Weights of a small transformer language model.
Size: 23 layers, 3 heads of 32, vocabulary 739, 1.95M parameters.
Each number is 500 + 25 x the weight over its row's rms, rounded and kept within 0 to 999. Layers, rows and columns count from 0. Numbers have three digits each. The size before them is the row's rms in percent of the matrix's.

# up: layer 16 MLP up, 384x64, rms 0.219, rows 261-360, columns 0-63
# down: layer 16 MLP down (transposed), 384x64, rms 0.228, rows 261-360, columns 0-63
up261 094:526510519495547493484471513514440530491475526517504507517502553471509495519532473544504511488480496514512517495478456528472485518488517492476475507483531490522514518491465455458455532534502538
down261 100:524496500502489498499539513482487460490478531500492495495454547493504466509464518474498481514513506563508518524514529531509498496504503543444509543499507493464447508521514518550524504499446501
up262 102:533530506499441545499491494526450494457511509474517552524482492515504517497492552514499503493469509525460512502546508512510496529508526540471502514504498468510508495502542472516518471555515480
down262 097:517465495512516471472457517521533507542515550523541517501525484499486508506458530479513470483511502531536515476506462535503515550468517507507476536505495493498475536474512506546553496490488497
up263 115:491506533492471517486532486525496488498514507515489470474532473475502562556541499521528506520496469471487507486560495506514515512521463505474511535476461491498560513509485489495502491551505533
down263 114:478532536474546514480497542480538480473466521487512475507473469490523510491492525498498475512494498517513486500488468468526509506519517496505489522511467554498510463432506509447530469531517536
up264 101:485505530528500523532526517499515560501567510503520472505493521471488520512545448445480514507525515504483535494499538510525516502488534528480538510474514472512519526528475493520516505522465495
down264 097:508529494492512483507506547552480476497478483467533531489493568493531500452525526480502527488501494479475535493487491526460468493485528458521499520502552496508492491480500525485482511453539484
up265 102:453512525522508471510479491429479491506508510510524501510555470515455483475506500486465477482471481523529515510527480544480498516556493505511480480487493502460497486480510482484469525546523467
down265 107:520465476521472462465499543467531529533477518511491487479506510462510493509496510496538489512513480543566455511465521475483499470501503537491490498490512474506485465525493474525471448505509523
up266 104:515496503510486520532484504523481523515481527522520477453470478470524499518527471491485525447513562499498448459498457503534504529510539474516487526511516500531489544503498516477501539472476483
down266 111:526516510486523561526474466495495487497498518491487502486482510419501492485473443512556542547469512502508485486534466519504492472495521498511500513520520506508463479513520530495503483481466473
up267 096:492479503454499521474548482515502524494506528488449524494511516480502514493537514506503541452543503526524498514536510481509487533483561492509523515511497489490449473485447473547506510505479480
down267 088:468502518488485523518549520502498512477505548481494498532529510501485514502515458490495521530452458505483488536533508512529524551502488466473456511515508543505548512482455463466494495513486485
up268 095:446461545527465536499530480523528511529508471511484497491510478548518494500515491550515496494493498474456531472510498491518515486514497471481484513482487470516472566512539509471476523468515502
down268 104:478464507501523513477509481473512501517509484508465498527552503491524450505490549469487487486491490471513519505457571472510483455505473481517508518472499484517539455526510533462508501488499466
up269 104:491546524514525495502511452483487458466520523477511508468489513511498489502536480450503493461467501536513513499518495452537494487533502530539506539511506467439491531490472463498469496499485487
down269 107:491491464552510522490503551498469472561522486514509546468501545492466486486520535543533520502509519469528501497523546502490508535504517503516483468476496521488481457509497502505514525478491536
up270 104:479496513535516461543502523472462522510526486500493509525490477475515477536500534506458519509475510516538558483483544502502462486481470535450541488480510497500447499510472486516475521487515497
down270 105:535495507460497528514489492525489458473468513459485483521499463499519495476471484519493511493492444512526499473485461552495539495491515525477536481540521507476463522470510475533489491488486556
up271 107:497489517527522527457517470524504548497443466516538509491482474464509524487472508524505486498517512487538520500488498542484457515470509573530523522472511466526498504493514519505452508511506504
down271 106:465495494499491473498495454495466502537492519530476460465522530535507506505511491491524546519479543456480476526488499494460520445500535471541520511511537479497518508556517504494497484508472511
up272 102:494506480490453497504526531495491508483490494532495429469530499456500547512474521485481502481547485514531478517556463511508488492502497498483506517472501514507506511526502483514450481453484446
down272 110:534478500533519498467450514475461480499555481489491505486463527488498505538508499502454453517493495526493509481490503516447489489499506534525523536486537542496512555492503486488470505458522494
up273 107:469515501496494535465517497525442517503490499509539529536476460492515491444532505515511471496558501474479512492513497493475493533517505485516461478487518502506479506444531445471484533505491504
down273 109:559492509530523495514446508474535511482507520511509464479518503518462518453512502534495537522536506538509490502527531473507507498501503495466468505535511505476467549500522513505485551465505465
up274 089:478459514468482450504513540472472485448498474463509520451524499495494502463487489453546502469509490513477488499495577495513493537497510528510501490545501472527525508516506501482483515512498500
down274 088:511479484533515492492512500500543503516521532518496526589499516513566526479518519513493529500501505507494519504473549480486523514476551511516479520531529552478511491489493465515527490518509504
up275 115:540473532491520521451502553508499439469489507533493498490521515475461496514498472548496553500473493478486497496504536475516493514515486492472471498488492511447508494453541501470476522516499497
down275 114:519460496503484496532492546522503471493503507517512493535453471496506499505461532518553531530481552526463493530464524523484515519516534502467517481515501462491478499451517491481510498535480534
up276 103:486491556516535513448520501532498530471487472540522505501523462515501520517503504529520515480473479545486519494451513512480493497509503552536494501528502479541501521485484524456531515494458472
down276 090:492534482504473482504479470480531499529507512536538485493502477498467468513501488550521522493490486498489470511521485480480535502471470446480523503481510483452527501524510542506495431525530541
up277 105:470478541513506531490492533537500514540506505538492482489454496511511510506530505478504505451478497503504533535531496535550486511497500532493461521488529468537531502476474504499569522499471520
down277 095:525561494523498473499475528505550514488505540485503511526567474525537499521496495496469508521493496482487461505515493542499498519458518512507506490478496461496506481496514486526506565544464519
up278 087:450488513521466466499518511496486522487495476489505493504480459487487531552575500503439514506454454515470525538467492538516533470486513488506509496497511480526494502466473495485515492507499508
down278 091:510497497488482480476477451496502529557463549529463494462528507524535480499501494478481533487501524529530486533511510501478497460564470519519494503506500490524478499525463532492472474536492496
up279 099:472466523534530459500484554528489539485527498509461520484477511523499472494510512476525516475506504529462517540495455534506497514514491471503490529530538507533498520528519498447455511517508474
down279 095:536506505497489512471453463480467492498475491513515483533543534544559534487523525458468514504484522480516498485506494541478496469530500517496526520501485457518492502435537496505500516515486504
up280 124:494513514484532471526538485510493523490488488504530523433539495484518491492488514505511521482527498546529493494546508527530536541496475502512517518476468506498454518538563468503488491531475515
down280 110:513499509474494537470525527532492472455474484490523526456490481542513482494489509539511488466515525512554536479540497515522517499491516519508482483489452497505495518508562453529517476503504535
up281 082:499503520508490454498536540520534498499472500493490569502538508500482492491484501551479493496510502525517488518537472505476489527451486511511516561521495491462528510519487530485442471486530499
down281 078:494497524522463525475509516508537509531519498497472501548536493488480514542466508516483490498471526525466473492497470487488511472472457491508491467545529489464536463532475482497502470526447531
up282 099:499479501493510516515513485500480548489520525492516481503491490511495478529444467498491507497543507483544540502480455464533442515466542520479538517466508485465482511458511468511473526480490504
down282 114:501474513552525563500498487468519553459528526481483502533472536479475498516499476506542511538547477524490503489502506540502468483485474481526520474494497504482489511505485527439486500508495498
up283 093:514487527484511462512529523519494481498503503548548477515576494485501524511487499483498550565465512513514530527475531477513532462462485504504478490487518504521503495499511472547512499496523479
down283 084:507481458520505528490505510522489524484506509482440512540450543479513506508517495504562512488489484516546515468464520476526496538471527492491501543523477500503523480465463542490509502509472518
up284 093:534519511548475505485482499466509489492496544475447463465543505520439550496476541540513494488500493509481495491492504542500500511519498530464473477468486501503470543496513464518515515501497488
down284 095:515510496463495531500489477532455470490513471447511495489509532519519456486507490473506512466470527495473489526458455545515491515492513489461529497499531459530516483489502550460471498506527516
up285 097:462508501486507535512483561527476503501484498498496512496513457501468540530555475483479542483514515498526466496505487514514485522536462503472521534525519474531493468506517480450509537538479492
down285 104:487482491479522529507529479521477547485480489483481497533468497513514446502505518512543479460480453494499468538498565453476513472500472522539485446487501498512491469475484507491511514515503494
up286 095:516485532510518530494497539485484494481490517519479483501491451475506493488544489480502518478470522520479506449487505500520545534459514486505508476461533504551537516509505437512464532481472527
down286 092:489470505507491466526523501496503460521484484483454495515504470484454489519520491540443494480521488484466492529500448522538495454479491516497483488565501495510503530474499558496497489495526523
up287 098:484505540513521521469507486484473530501526512538473522483491504512528495538463472504478537444474472512490502496524534500521553478498460475504506480504503465529520511553504474522497492443477512
down287 097:522544494479507510505521515465497511546483521561510517530508496480474517475462502498506509543511477481507539531496498515455558494508525489492494511523563522532476514495504486515525498494519444
up288 082:495482488484524499470507489461474520519500436490538494499502525457434530474525517505505517535472507522512507533496473516467519474513516511494498480523512478487523510471466498492479488447553466
down288 076:501530455509494473510469542508546500457482504502485490511520454487495536518479515493495523507551503518500522473519508495537471526465528443480470507531496493477524467535546521523483513524487491
up289 107:479506516464492498499493485508522542499521525526475554516513474472491522475481459544499506486529479509497521458476502512551505541452476502536475470471488498506477515544501471497516524483476546
down289 106:491486483504500520506516488506524493503527510511486549513491435504537482487554519471502540495470542507473491491482484522491491534481510536516474463498569494518527497509503475516486510474441470
up290 109:488470543525488513479496453476519489490502472453513514479501541480496529544462536561463488485492505475478502513501502500466474542520502518487513525501500500539483517512507488507522501566490462
down290 099:491468503501457543517530495491530523502468506509549496483510518494531507453485517476504508499496532542537511444481490533476507557504492539536507470503553472485492492486526498476483522522502479
up291 075:505446497484476466510509499486503508494494498479472475495490487515475541460514521525492539496521491538489480493450528472509507527475517522512478509533472491545533507482443555460526499485500538
down291 075:490508451464477512485462508514506501508531533516501527477525486501540474486490482487468478541538547487527454538522494505519519505509487533481472467518492537482468504499486502496492508521516424
up292 108:471545531461497508495505524502510502497555518507469516527508517464472521489492513473505481502482534462485527488507512462516524484524483540446499540488467500520445505448500528525477501504480523
down292 097:476493534528525521444510520516478469540481491487512489502532505566507516466517470523533483506464511529494508519498535516511564500476489510511527487440489489487529479526508540513501475496504503
up293 108:507481506523461538484478483501473508461545525472514479504504505520495506484500485495501476488532504481497469476522499505515451485517530484479481554483564500494495549488534456520450502494542473
down293 117:503514489481480524468474512552530507511506496524481512549502507507493492501560476474512500521503461494455546459450527472491529451506540511521503513474515496490492452493496476494467505468510492
up294 108:488520507457485510516509556493494546474503569476490483522508463511517495496476445534479520493498526507477503520511474492486483490469518538535500530448483530502505491454525502489493518538488482
down294 124:509487490479524537513528489501510508528511515559461510459487475486529474485518476508479530521455512538509526492486538477506466503438528527504469516502512461499490489486499515506538484480546461
up295 095:510460483506477499468504531508501495458488520500534521518496480488468533453489480554484505494472504554487523498462527505526530487553507483496516508525546520502498521505528495556521538472507515
down295 098:511498546501519489487510475499494509534428558501501460501517483505479438472470494506484496464507489486497468514538460476524503489509502532508504501468502458490472505527521494486457523537528490
up296 095:498552502490466502493544500519493496518500519482501510455509499527520535503507511543477509505508515522473473507479530476530539510551560507475483498485487498531515448494509483549486520490473555
down296 099:507515455493479517487532454520558460536442495474510523483517482521474512545498496491496500481484523489520487495539465449536489513478514516468496511484479534553511523523514490486497506506492525
up297 113:478516543438512512532478504550510495483528494517499473494500500490505523510478494524479497473488507545495493508512504517503487496548522516541566453540472485510504534497541499513502472520473457
down297 103:525491513492504444533533468470533482501554527498507483480519519488510488512497555535473459520514522511451543491491476484506498483554513458492516500507526525492472481482464500488510503540493493
up298 113:521507518501500495481479508515464480494501539490495495464490465492538553492492515537513543523488520519533473510508481485478501522525501492496516488495492483484530475413485480475522540465525444
down298 109:510530516456540474497515487507527461493453497525514564470521538479533524515500514507491483469483530522552559507521504512535527503485489508513487471494517513540473464503496508489508480522491479
up299 095:516522526515482445497519485495465498484491565483508527457523479536498523490474464464522542518523500448518509536465479503527506506498510501520555521509465494492532502476488474534501502508512485
down299 096:505503495511490507503553487543566469504471502479486501485488491500483522510493492480525453528469511478520537472486536476481481531542488507496502505451484516520484486557517488494569508502520503
up300 109:497491499513537483515519513503504521486524519513508513490515497473453529451480484517484490496521517542502469543543550481482488526463472486522489510475537500488556480503533489490446550530491499
down300 101:497500542493568531489492454486508465450496491518466518499519498513477475506539521509489522480502515490542517520458473479526469502506480533507528512502490459516522494523441506473518521501469528
up301 101:539506524513510497510498524511481511522507503507478472497541513501484532512464510531537469503466466488450518496531463495525498553526464494499493521494492496525517518440484507470498563547493524
down301 106:482511504546480499456511487465487529510487568517480527515501504511495486465522509507564469514539477492438476496499523474512514522491497503489507523476504488505526545501505495529531486507460458
up302 086:515498523449497547517503523512465501487491512546507511484493460501487480457534482528513444480514456520540512464508478520496479468514522503489487486513557476544485520481461485498502514525522496
down302 097:494491525492525493464443484459523526492480492488457522508528483522504448512471509516465513530504479475473516500507524500497488486506492528483513463502495475493505523427523522496566522506535483
up303 084:498504502480473495518532529454513501506489518469505478478537472510532515472511521504532477514499416532510502446486523527507466548497504543498512478494500504497494533500494470484496463470472537
down303 083:481487468508502472520511461553526454455532500529485496495473517503504502464498508490506459568537523487477501498476527517513533468530507507499457505538490478521444482504522504503534499500500502
up304 088:485448484534522445523503510530488510496510497543490489485494466487450505531530456478505556493540514478489469473481515501512479478518497527450459515512512515484479529497461509518521473493503507
down304 089:507513496516564510473520470480534515491510497445503493476533477516520544498460513536533490500497516491503489452498479499492500540471491497539508468441512508531455506487518499473510509507549512
up305 092:508472547519502482507507424528497485467525473489550486514508486475488521546466474510482501496506544510498517502491471503497531496504502526502493487521542501546468523494529482529520510481544454
down305 100:522478486475531541494488489528475538481520491513526477486554468479453470486486507479492457498478487520533474529471513516496488511464489466503469511456499461486510483456497546492475492534470509
up306 108:543492499461456540517488455539543479505490502515497523499537501471479506482522497576486482489526489518483503500531532475550513512480500494519536473499522476503502509515525470475492542500493471
down306 089:470514507485505491522508530520512535517531487488457523532456526505494522540515479500487527547456516504537510513520543484430481502539490496501468513553480514480500477502482524485510525490528483
up307 099:461500537495498476497510560484524548498549535495507493507517535511498463490478499510464473485527507515495542541476485461490534476480513494514480486468514476488460474493527476473474513462512470
down307 098:487475500487499534461468564501482491515492514495488546492511509519542545479480510518551491540494483469493517475483458483531513501510544499488547494532528494523452476497507480502493484479464495
up308 122:515506544517497512505538545454520499499489493511477462510535536516501574496519502489501484455477498523512493547522482554530509483482500526519509502479502499550477513485509511490495533524525540
down308 122:516467446474506479541472478518484493534498559518504517499541527482490492529501481451505495488472477474509532494532533474486467544520503487492489476495507451496445533497521503488514495488519479
up309 112:498542496482486544488484522554492518486525509471483493483501480468511495510536476516483478540506485498499519474484504558514491542534495508469565534484523503531534545522469498514468515498478509
down309 108:511485449508513486513477454459529471492510475479478535494512477435485508494520465502495504466470485490523502488486547510461465506511442502471529482510518508492513496551517511501492503494452523
up310 125:468502521540498498538507544507481510474511491486507511501478514501521514456518541521514485487471455514498450527526526466492485509501547555502501505455523531549486541493532485498504542493490497
down310 118:519493534502513495505502516532488517488498479457527464509507492482547496479496543474574461496468479547491478489471501500491501500514531454473507530478519514539514506487467501487562503488505524
up311 092:505480534460460527486533463499451482499523517536473523504554522506499516514510529496506536477510476533550510486501504433528495497516486503491523470517519474486520488463469483480512495532475486
down311 101:482490524520513491493497483492519435519522514493537487452540486473504517496565467488520513533512501461497459509541507517534527474481525496462499492499502477538477487515457478496502516464489466
up312 087:447455517511475505452464497499433490479490504455537476504473495517484549499513514509481530501523527562500495486513529496519516524475535470489494493510507462490501511497467511496490529537502483
down312 087:520516489510492490527497522488471492482442464484483488502515530521477506516525441529485465505500508481478526480528442499482541495522499555523487518490490503493433510509530505479504502454513532
up313 108:491507540492525535522509503505498497539496508514503453515535515514517552503511514519473491475454472489510485542508475469499532480477506533530518514471500499510510529419504450476479536503493480
down313 100:534533518501436503491491515509478497504506515545444512494498469480498500454487510488478508517527511513497520439495502472508481548564511518470523457537512498479518470517510501512487534490520487
up314 097:534472520483516490512507488492498515499479535475480538471520524514455524518506523535481488433497508505489506504537496529508488485485494471511462529541494473450540476508509470515469512524548543
down314 104:470515477477517514468491534471519482506507538490476501448455464505478475511481481566534509481486462478514476501514506472465464522504512499550516515511479509457497493529485504495461458513510489
up315 103:484480517494520503447512567469525551467534504486523471522498509473513529483469455510502501493482477505520553536495488535505497518523511512522478548497493524514516507518517505458464491521517479
down315 098:497554500528497476502482521498448538489443478488521490528484451519498536492533473546498514525469531530481496533454488538504513496514477505473498507515489524502472508468500531526513530529494485
up316 106:470521533497488503526531534538482530472519480514522483489511460520482511454481465473482512485485550491534483485543483528530505489462531524492518533487550493482518530533477510479509518492519464
down316 101:435511479527502513515489548481506464470516495486498527495464483534530502459485534525418496494508483499534482518512502488484467517526519484499518452551486491506499498482504484484507522528505475
up317 115:504529513490502535529496542480482494489476485530433514457521506524507530511523522495486510530498493475535507507473478488541452481518527541471522516532507489510476547467523465482483541516510505
down317 106:520518471471463506508524492475496479504467461473517517531512477532511513521514484559516484507457496501485495527524531473440501521514511495507523520498561538506491493546524526517526524498542491
up318 107:478463516523494504480536513528553524521508520513506504485524486502502498511486477495502521474565467507414480481530487507492526531515508554472480527506502532477539486490512471508506527478490494
down318 100:494489517535520486499482535457494518468456467516520470507498500511536468517485465490484479499518516499436472493501467499451484537526512512461499484491506522523492506522553511528497556475527508
up319 089:514456504505509507495497525469516541494508516557554506467498504497487484518489490527479523452482536480534502515534483515506530476464467528521508517468512468471481473485532501506453482488474548
down319 092:489495454513515471499531500482518512553471518508521527539452487511500498418505496552500515535494485480514488501525533524486495494521515510491522477469476502541505479462485486471502529532492531
up320 117:521515506488514527464514495498498490461533554469496534464494462527460499506523494503544497510520525492452475483534491509496532495481468529478492526514539480480545527499468481471492516471534535
down320 109:486441527536478460508497484485496526494466457553483472500501515458505480491485526454499535529493488519514510517504451506523486491453493537495499520484468541496485472485506500501481534519473536
up321 103:512502530489511502449493516526481540484484518488474441507463507447506523489513506511454474528494495518531515487508485531531478441516455514492520544496511470491512516495543500509497548501512479
down321 108:506435519533560542501503531475498496480478513485542544499496490460501513494486460500527485484508483473532467491482491519497517475485504540490513469455539487471503499499518497535469467508469517
up322 083:547492506495502512496514511531503513506498499480524496468541482499544521502485526524465500493505532521472568511471503494544504457506546485516459467490481518528523501488560487538473517476526494
down322 078:489536532508505504481472542472505505500455499518541473540494476569496449494497485514539507492486513511497524553469498498485495522516497466506444503495491462540494521487525537477485513485504508
up323 110:454538494488507481485535513488501466494515517561564515485525469511501531453531505494505481468518509503485508484515470542493510546505502480538533514518553508507494493545487512497509505477499465
down323 099:491534498526465502512497516508506530446539525477508509479510512537507487530483503508445522474506513525476484504486534455487477457544540498468505534463422510491495508486500499478502502512493491
up324 107:528504551488506522484541537506526477484525490549492497484548519505514515503508513540499483513458518530499470507521473502515520527535454475482505477459501496516479497469504540486505493564529528
down324 108:535505502519490477481486480510448499478497490464504528502490565452515511518497500498527491490522498493489503528509466511493544531499510530491465508534515513456478562540467524468504537529487518
up325 099:484533557496510481483518503508473508468492505496467528517524525498455479496488537499501509504522513488496543451483466491540521501533481469512447508499516489547481528528523485468519513522447477
down325 100:524568491502488523485520476523509491538499544513494516482475509510537535486505498470484467552484489483503503479549519478459508473511464503537533519448514501497505463468497477504491530522520525
up326 088:502515496466482521473533468509493464491455451492495513510519530476465518498471550507520492488502493540491493496522492515571475514529508527517481452490475459502495484497563465500495490489486508
down326 092:524495513497504509548483514511488472537512528514504530523536496506481494505568527508511477447529523502480434515436512492500513493514520528475515498498510520509533490523476518546526497509529523
up327 094:483497505480484519459548512500475456464502537492478503536500513526516540511497513551476482462492465482504536519515538491496476495471536515540513522486531485518512512448521487505514469450506481
down327 102:544486472543539508476469503512552505492493478514480479514480520511470536505537514482481499503475495520493471486505488439508499481499512513469524483528537552507508513499510468461481524440520524
up328 107:486457530522495558525494497519551535519508484511501491520500503490468487491468453471504518486520435488449513503489492512544512505517476490491481519521539487477512539528468477512494509514531537
down328 100:516458454459488493487530483511500448531447474498538501507498517503516511468517511465445473542474530490517530501511489480469518460484471542525478490507513512500516484490495481466509507481488465
up329 088:490448475504535479492492456493490473475498554574537486497489489457543504494531498487463532486496483507487490481538498496531497498483475510500474494503534501471519506466470542525519503483530513
down329 090:487563501498478520530480503517477561512508492490487511480537521526500521515497532531507482486510540495502547493477456532466489506488555501530512469508510539458491482526524499480474481508460515
up330 081:488486516481511531553527548516483489483482497526529479513490518515429469454498519517503511495494486476479480503471499506493531527492472464522498543499479529510461523495464463483491472454475478
down330 089:492528495529475519507537465515494484524511511492490445444454468510469495488486509486492517496516494508454458467510497477491466470467479470488496498438470476497538461505502508507514467522526513
up331 107:489515554484471490519513492522481495492517459490506507434538480493496564486513471509505538488520536501520477506535474474528487499477490476446508515523523500496484494503544494494548538486529505
down331 111:507523511541438514472484503511484486506512515474528522467475443509517463483521532489513477493509536488511499481532559450498486522471510477468493508528512537521459462520496519493530506512495490
up332 076:521485469492497509546508535484496489504543510531509500526471499506489520504526498530487526446436453471495508526510553476547511483513491506510533499495480471493508477543506481511463467462508482
down332 081:495497493539488518465479494525540488497486510547521442503490528514517523454511512495556460487480489485520503537464458509509509443507499488462478511500498469506540501470495509471534477483490475
up333 103:516525496494514563511509488510510495481505537493512510498479479503462535529470485476487526418508504498489525468504482485485541509499577537515495490503529477500475537495509514481486482475506466
down333 105:495497495478433442526512499502542505486483482478500517515485451483547487482529509515533469497497518480488483495515496536472514485491469489449523488476481483501539544515515519494439496491526502
up334 105:476522556500548529536452499486452535537495510511459498496501506510490498506517523503467533466483453483493554499496529502497481478523527532529490482537509486510522493497536487525470535500506496
down334 101:490509441512495487555525492478503482444504498524529506500469500498513522513502494520542513524512507503492544514556535526465517518533501537469532495486524478482480533497511535461470519491532502
up335 105:516512522484456499519488565511493502457492470531496488484511465522485487491527513521441499491515512528535492533542533526515462488501515520478474533502472497488500538485486540532496540524511534
down335 111:501489458499473463535561507532498448496519483521492501475528505547484513515455513499499504495472502507517473492503486514492520480530487519452501537463500492454488483540470486480496525514467452
up336 094:528500541494467510531487527508505524501540508434489478468496475468487496515526478505461500467543476505489498508557503489507487490547467516507467509548535525502526495459504521473508517533500508
down336 104:511522547507505463527556492512441513499473498543456526520480514520508498529513526489538491496532503506500515508502514522506513515407509546495483513522525501499479490508495483491510467524481510
up337 102:555483465432477497513530454493486494486500431513530500502513490477496517510470521487536504502482501511502554522476485464561502508497479500512495496501504486536509520503460465511467505488514505
down337 101:426506499519515494502489553494508526522523560501520506526467529525544506512502525508458477496504515519465494487500460527479531472479516522495502513500500525500490499519501547534489498472464547
up338 114:489481507519459509501526515468495509511532495462461490503523515509495475480473520533493514484517522526497549471532509500524503513533509482450538506448492504477498537535543507520470553512493548
down338 105:474537483518449539501512512496485534466490509472490515521492448504499458512487487505509519513514488539527494495496524475500507510472530517496501572503505510472487503432517482476485461460475530
up339 081:492524475491486445502554515519498481510478482475520515497531507496511496549487494537539530510527507490468484456497529509505464502491525521559439518492503476502509488474479518481495515445524519
down339 083:496548492556488504459492485493524476538497505512483470493515502482502505436499483527507455513537453498499492518521488492478518486467466494500520540527532475459471531517517452484511512524490522
up340 098:508523539534466503520452484504484496481499486530468516512535491527471510473547488496517504521496471498498531509444532496522483539492508530529559478485494485522445536478489503506483528483515469
down340 096:475502469459484509508536552529512542496501468452518494537492488499449468516476481501485531501546492542457493462502525504481511471483501520484522519480487491463535484496501534495482516503478462
up341 108:517492496528529518493510453517487514503503517480499545515487493485486520521478506544494494471540504481450485530502441493491496532499488488544497498506506513530487520457540499465466534548541461
down341 116:494453527477476499478488492484471499454459503460508474484499511499520503507510465515499496486488515489495495498572517520512510454539504457465524493503477459512493515445504493544533545515487491
up342 093:513488511498514469500504501505511482444484485510469483484495478525478516520485507566548527451472499531476482508491529509482503488548515513524506489461469463502505482451493523491529464500554515
down342 085:469552498535469519463497510488465461476509494529517503474510490530473451471514499459436480493492489497532509486481471488521494485502508488502501526523439486459471478493518534468507501513474496
up343 092:463493485509504509516455456492479481513520583491525485539495521478436496521508507474476515502555503529489477490483498506497476489497496531504522509480529498487497531492478439478479492481528490
down343 093:487481492480538482479501480507524488532508495572494504494480488495539559509450493496507490484483469523506468511489472470500474574492527506494511552485522497509480479476492499490528465479468507
up344 109:466516538515553526471492543499494535531478497472484477487519522454494509445526519530480517486493490503510486537495510543515487485534455502505510506498501440457496529505488511488486536496468481
down344 106:520523491503475491464477505501490454503530509524522516482522464508455496500474482500514506479487468540502482441499444530476466536471527527516486507447490527486471513495529478499498502534541478
up345 113:505495512506459521455524531445504497506501502539494490522531450487507529482532502539495486492503506515522521491484508530489507531462464536538518549474521489514480520530483508483457516511455463
down345 109:504525477492502530513486547535527522500540506465529509525477498514528522492459512486497521488515500516501492508465450553545492454512521461500458504526492492526518532499513487511534487464541532
up346 115:494532533480540504481521476521441463519503491526484530475472510500480521495458496486521494497563488504524472505510527509542480520473445509499531508482547466528485520488511509514480504535519524
down346 119:520494497532557479536490490530458519472477507492483515536497501475499520488468521533521500557525541509534482449505539486476498470494487484486516461503495475486549511501488497499535481475459499
up347 102:492512530515440486511556506494521522495476494479507549496499495532508505523489544475496522488497458522499500509494472477521451510529532457537532480498494483455504478500488495523482500502442460
down347 088:486491497491508493534547461478505496474520507470514496511523510441496485540523527510525485493502452485469465487534536465500514536483538494525448470513505502491447498533455499527480498507517493
up348 103:498506513529482496507493518568499499506516516469487490496483498502487541525502495504469506410506495474475487512536472526525536494509540518477481561518501484483494522498478512492461481500494447
down348 116:478495508490515539494519505538514500448514539472515481489511504538506487497491472552519464452502492451459470538488500477511487473479493498497471520503447473471477504505507494512506478482457449
up349 101:491482505528488507559505482505501484491490491466507530516498435471533537512518531541490473507455497507497507511496517521521514494499490501516547490516499496559484558498495450504477523481520452
down349 107:507478461521497494472505479463514485510499519540458528515526471523492458457505495515504496543454465486491514512520445497528531454499509535480497470516491547525523509497503511532512505532496459
up350 104:543518535511486553517508552484464505514522507491474514488484515514493512453518497517474522522547479494493517495516529513498504516468492466491488511522508480511539496495493530515459563501528565
down350 096:450513515480488515545476460460459527495493510502464488504491514490502477520511519519488538470497508472493545479522482472527525479527501451518489520480494466472518504543495488512488529482484568
up351 111:524499546538515483518526555543506496490520509503498521449521477515554491501502547537496470489459525488475501470511507515480535553491504532511525461498510490511502543491510494496509505543486490
down351 089:494470538496519553546492492491474494532450511520483457514514476484489498497524474465471496510559483512467496493484451490513487500537470495477487558481488506522515503516533518496498544490521475
up352 096:463482516503500512476534519491495528462517503501519441476514459488467498526532507461452532479496506521522544520514466514484507530515537467533473492499539539487511487490476525499528530500467481
down352 100:500514524537495525489499476512508509498472503482525496514541538523504498479564496506562512469511497516440502511455502502486511523510514540532515498472467444502473519516482478542502470479488478
up353 100:413486507511499509514496499484497506519515552516506524506529465515502449528518551510508513490500509551515494501482489504499506496501527499479474495447493464500466518519445470475472533494482493
down353 100:505493539502577498494472497543503491470533456503530540501491500481472527508530519515546491495480511514506516489468512526542473493532478516487475480545498479517528496479468481516488514447505515
up354 100:495506547547515559497513532512503522507531526500533469511510486528503512499505496482499484499480504489467509530493531459486527506507511512467474470503500498504515487488465427460444527474542492
down354 107:462477487536525487474514508480509499513544542474482475469499517490502511522492458475494483494483508492535514507455547489528460481516479507469527541514526463480503473463530548458520483490495522
up355 104:498494467495491496476499498550484514513507503423543483522512455567482527484510486512485493485517503531512516477543456513535482525529520460501486494473506503495509491479496503478481539496539530
down355 098:493498513506475517446500541471450515482504445471523497499514504499540535490460507515498511473499502485494492512478457470475509472489471460499536449498487489474504485504487444499528551506498479
up356 118:493522524502491479480524494467494524481531491469501508467548498458480505495475527524441499481519482491547456516541473530497469473496508475496489511527472466553461521503478497478498531467511489
down356 139:479472484506513501477485478504510535505506480495520526517542525473494497498577517511499482520507486508487502530530502511503495502521486523446489498489516549513463444544494513471515514429517473
up357 116:494493524514480450444509509475483563463493556473466478494546516522484500474509500522474515526515513501510528505474484521514504481499502526516487561522503511455494476478485466479459496508501495
down357 112:485458510503487501583479440511516496510492527476467489518510516509537508471524480519472530498480483512483495504497542468513447517509523475525469468484543531515495510495518481482524478490532502
up358 115:513492507444468528471567485465500462523524502511518481467520472521478482464495535517523505510514467478479508504537504485507468490504533529522491494524531482499538474471447485483516537501486493
down358 108:499520491532464503503464470485509485505523514503539475511472460534466507478473447524462480487504500510509518498545485556471526485510526506528506471494493480474475504484520538517456479469507548
up359 113:495514475497496524514519479466489476443519484510560506486491465523526510493487482495490520520508509494523545462525469517490482491506546543532498492442490516478484515487530480522463514476556494
down359 114:501472546522539487520488527496482470467468513547527466469538538468512494519483531509498514511493495516539494508527497528532466537478506495492459502502522538527495486508518475471487481566505509
up360 087:529520517528531477527530514487491514445462501548570508504504488512501479461509517517487513534466500526512446487507545489495497534491514512495456488461468530496509509499517503491511500469523465
down360 079:491484506493489481524507492528480519476530539465529528482526473524478529479518488533514531519512443518488500511496559506481531502538462502465535500519473460482464510490503527498476490543529532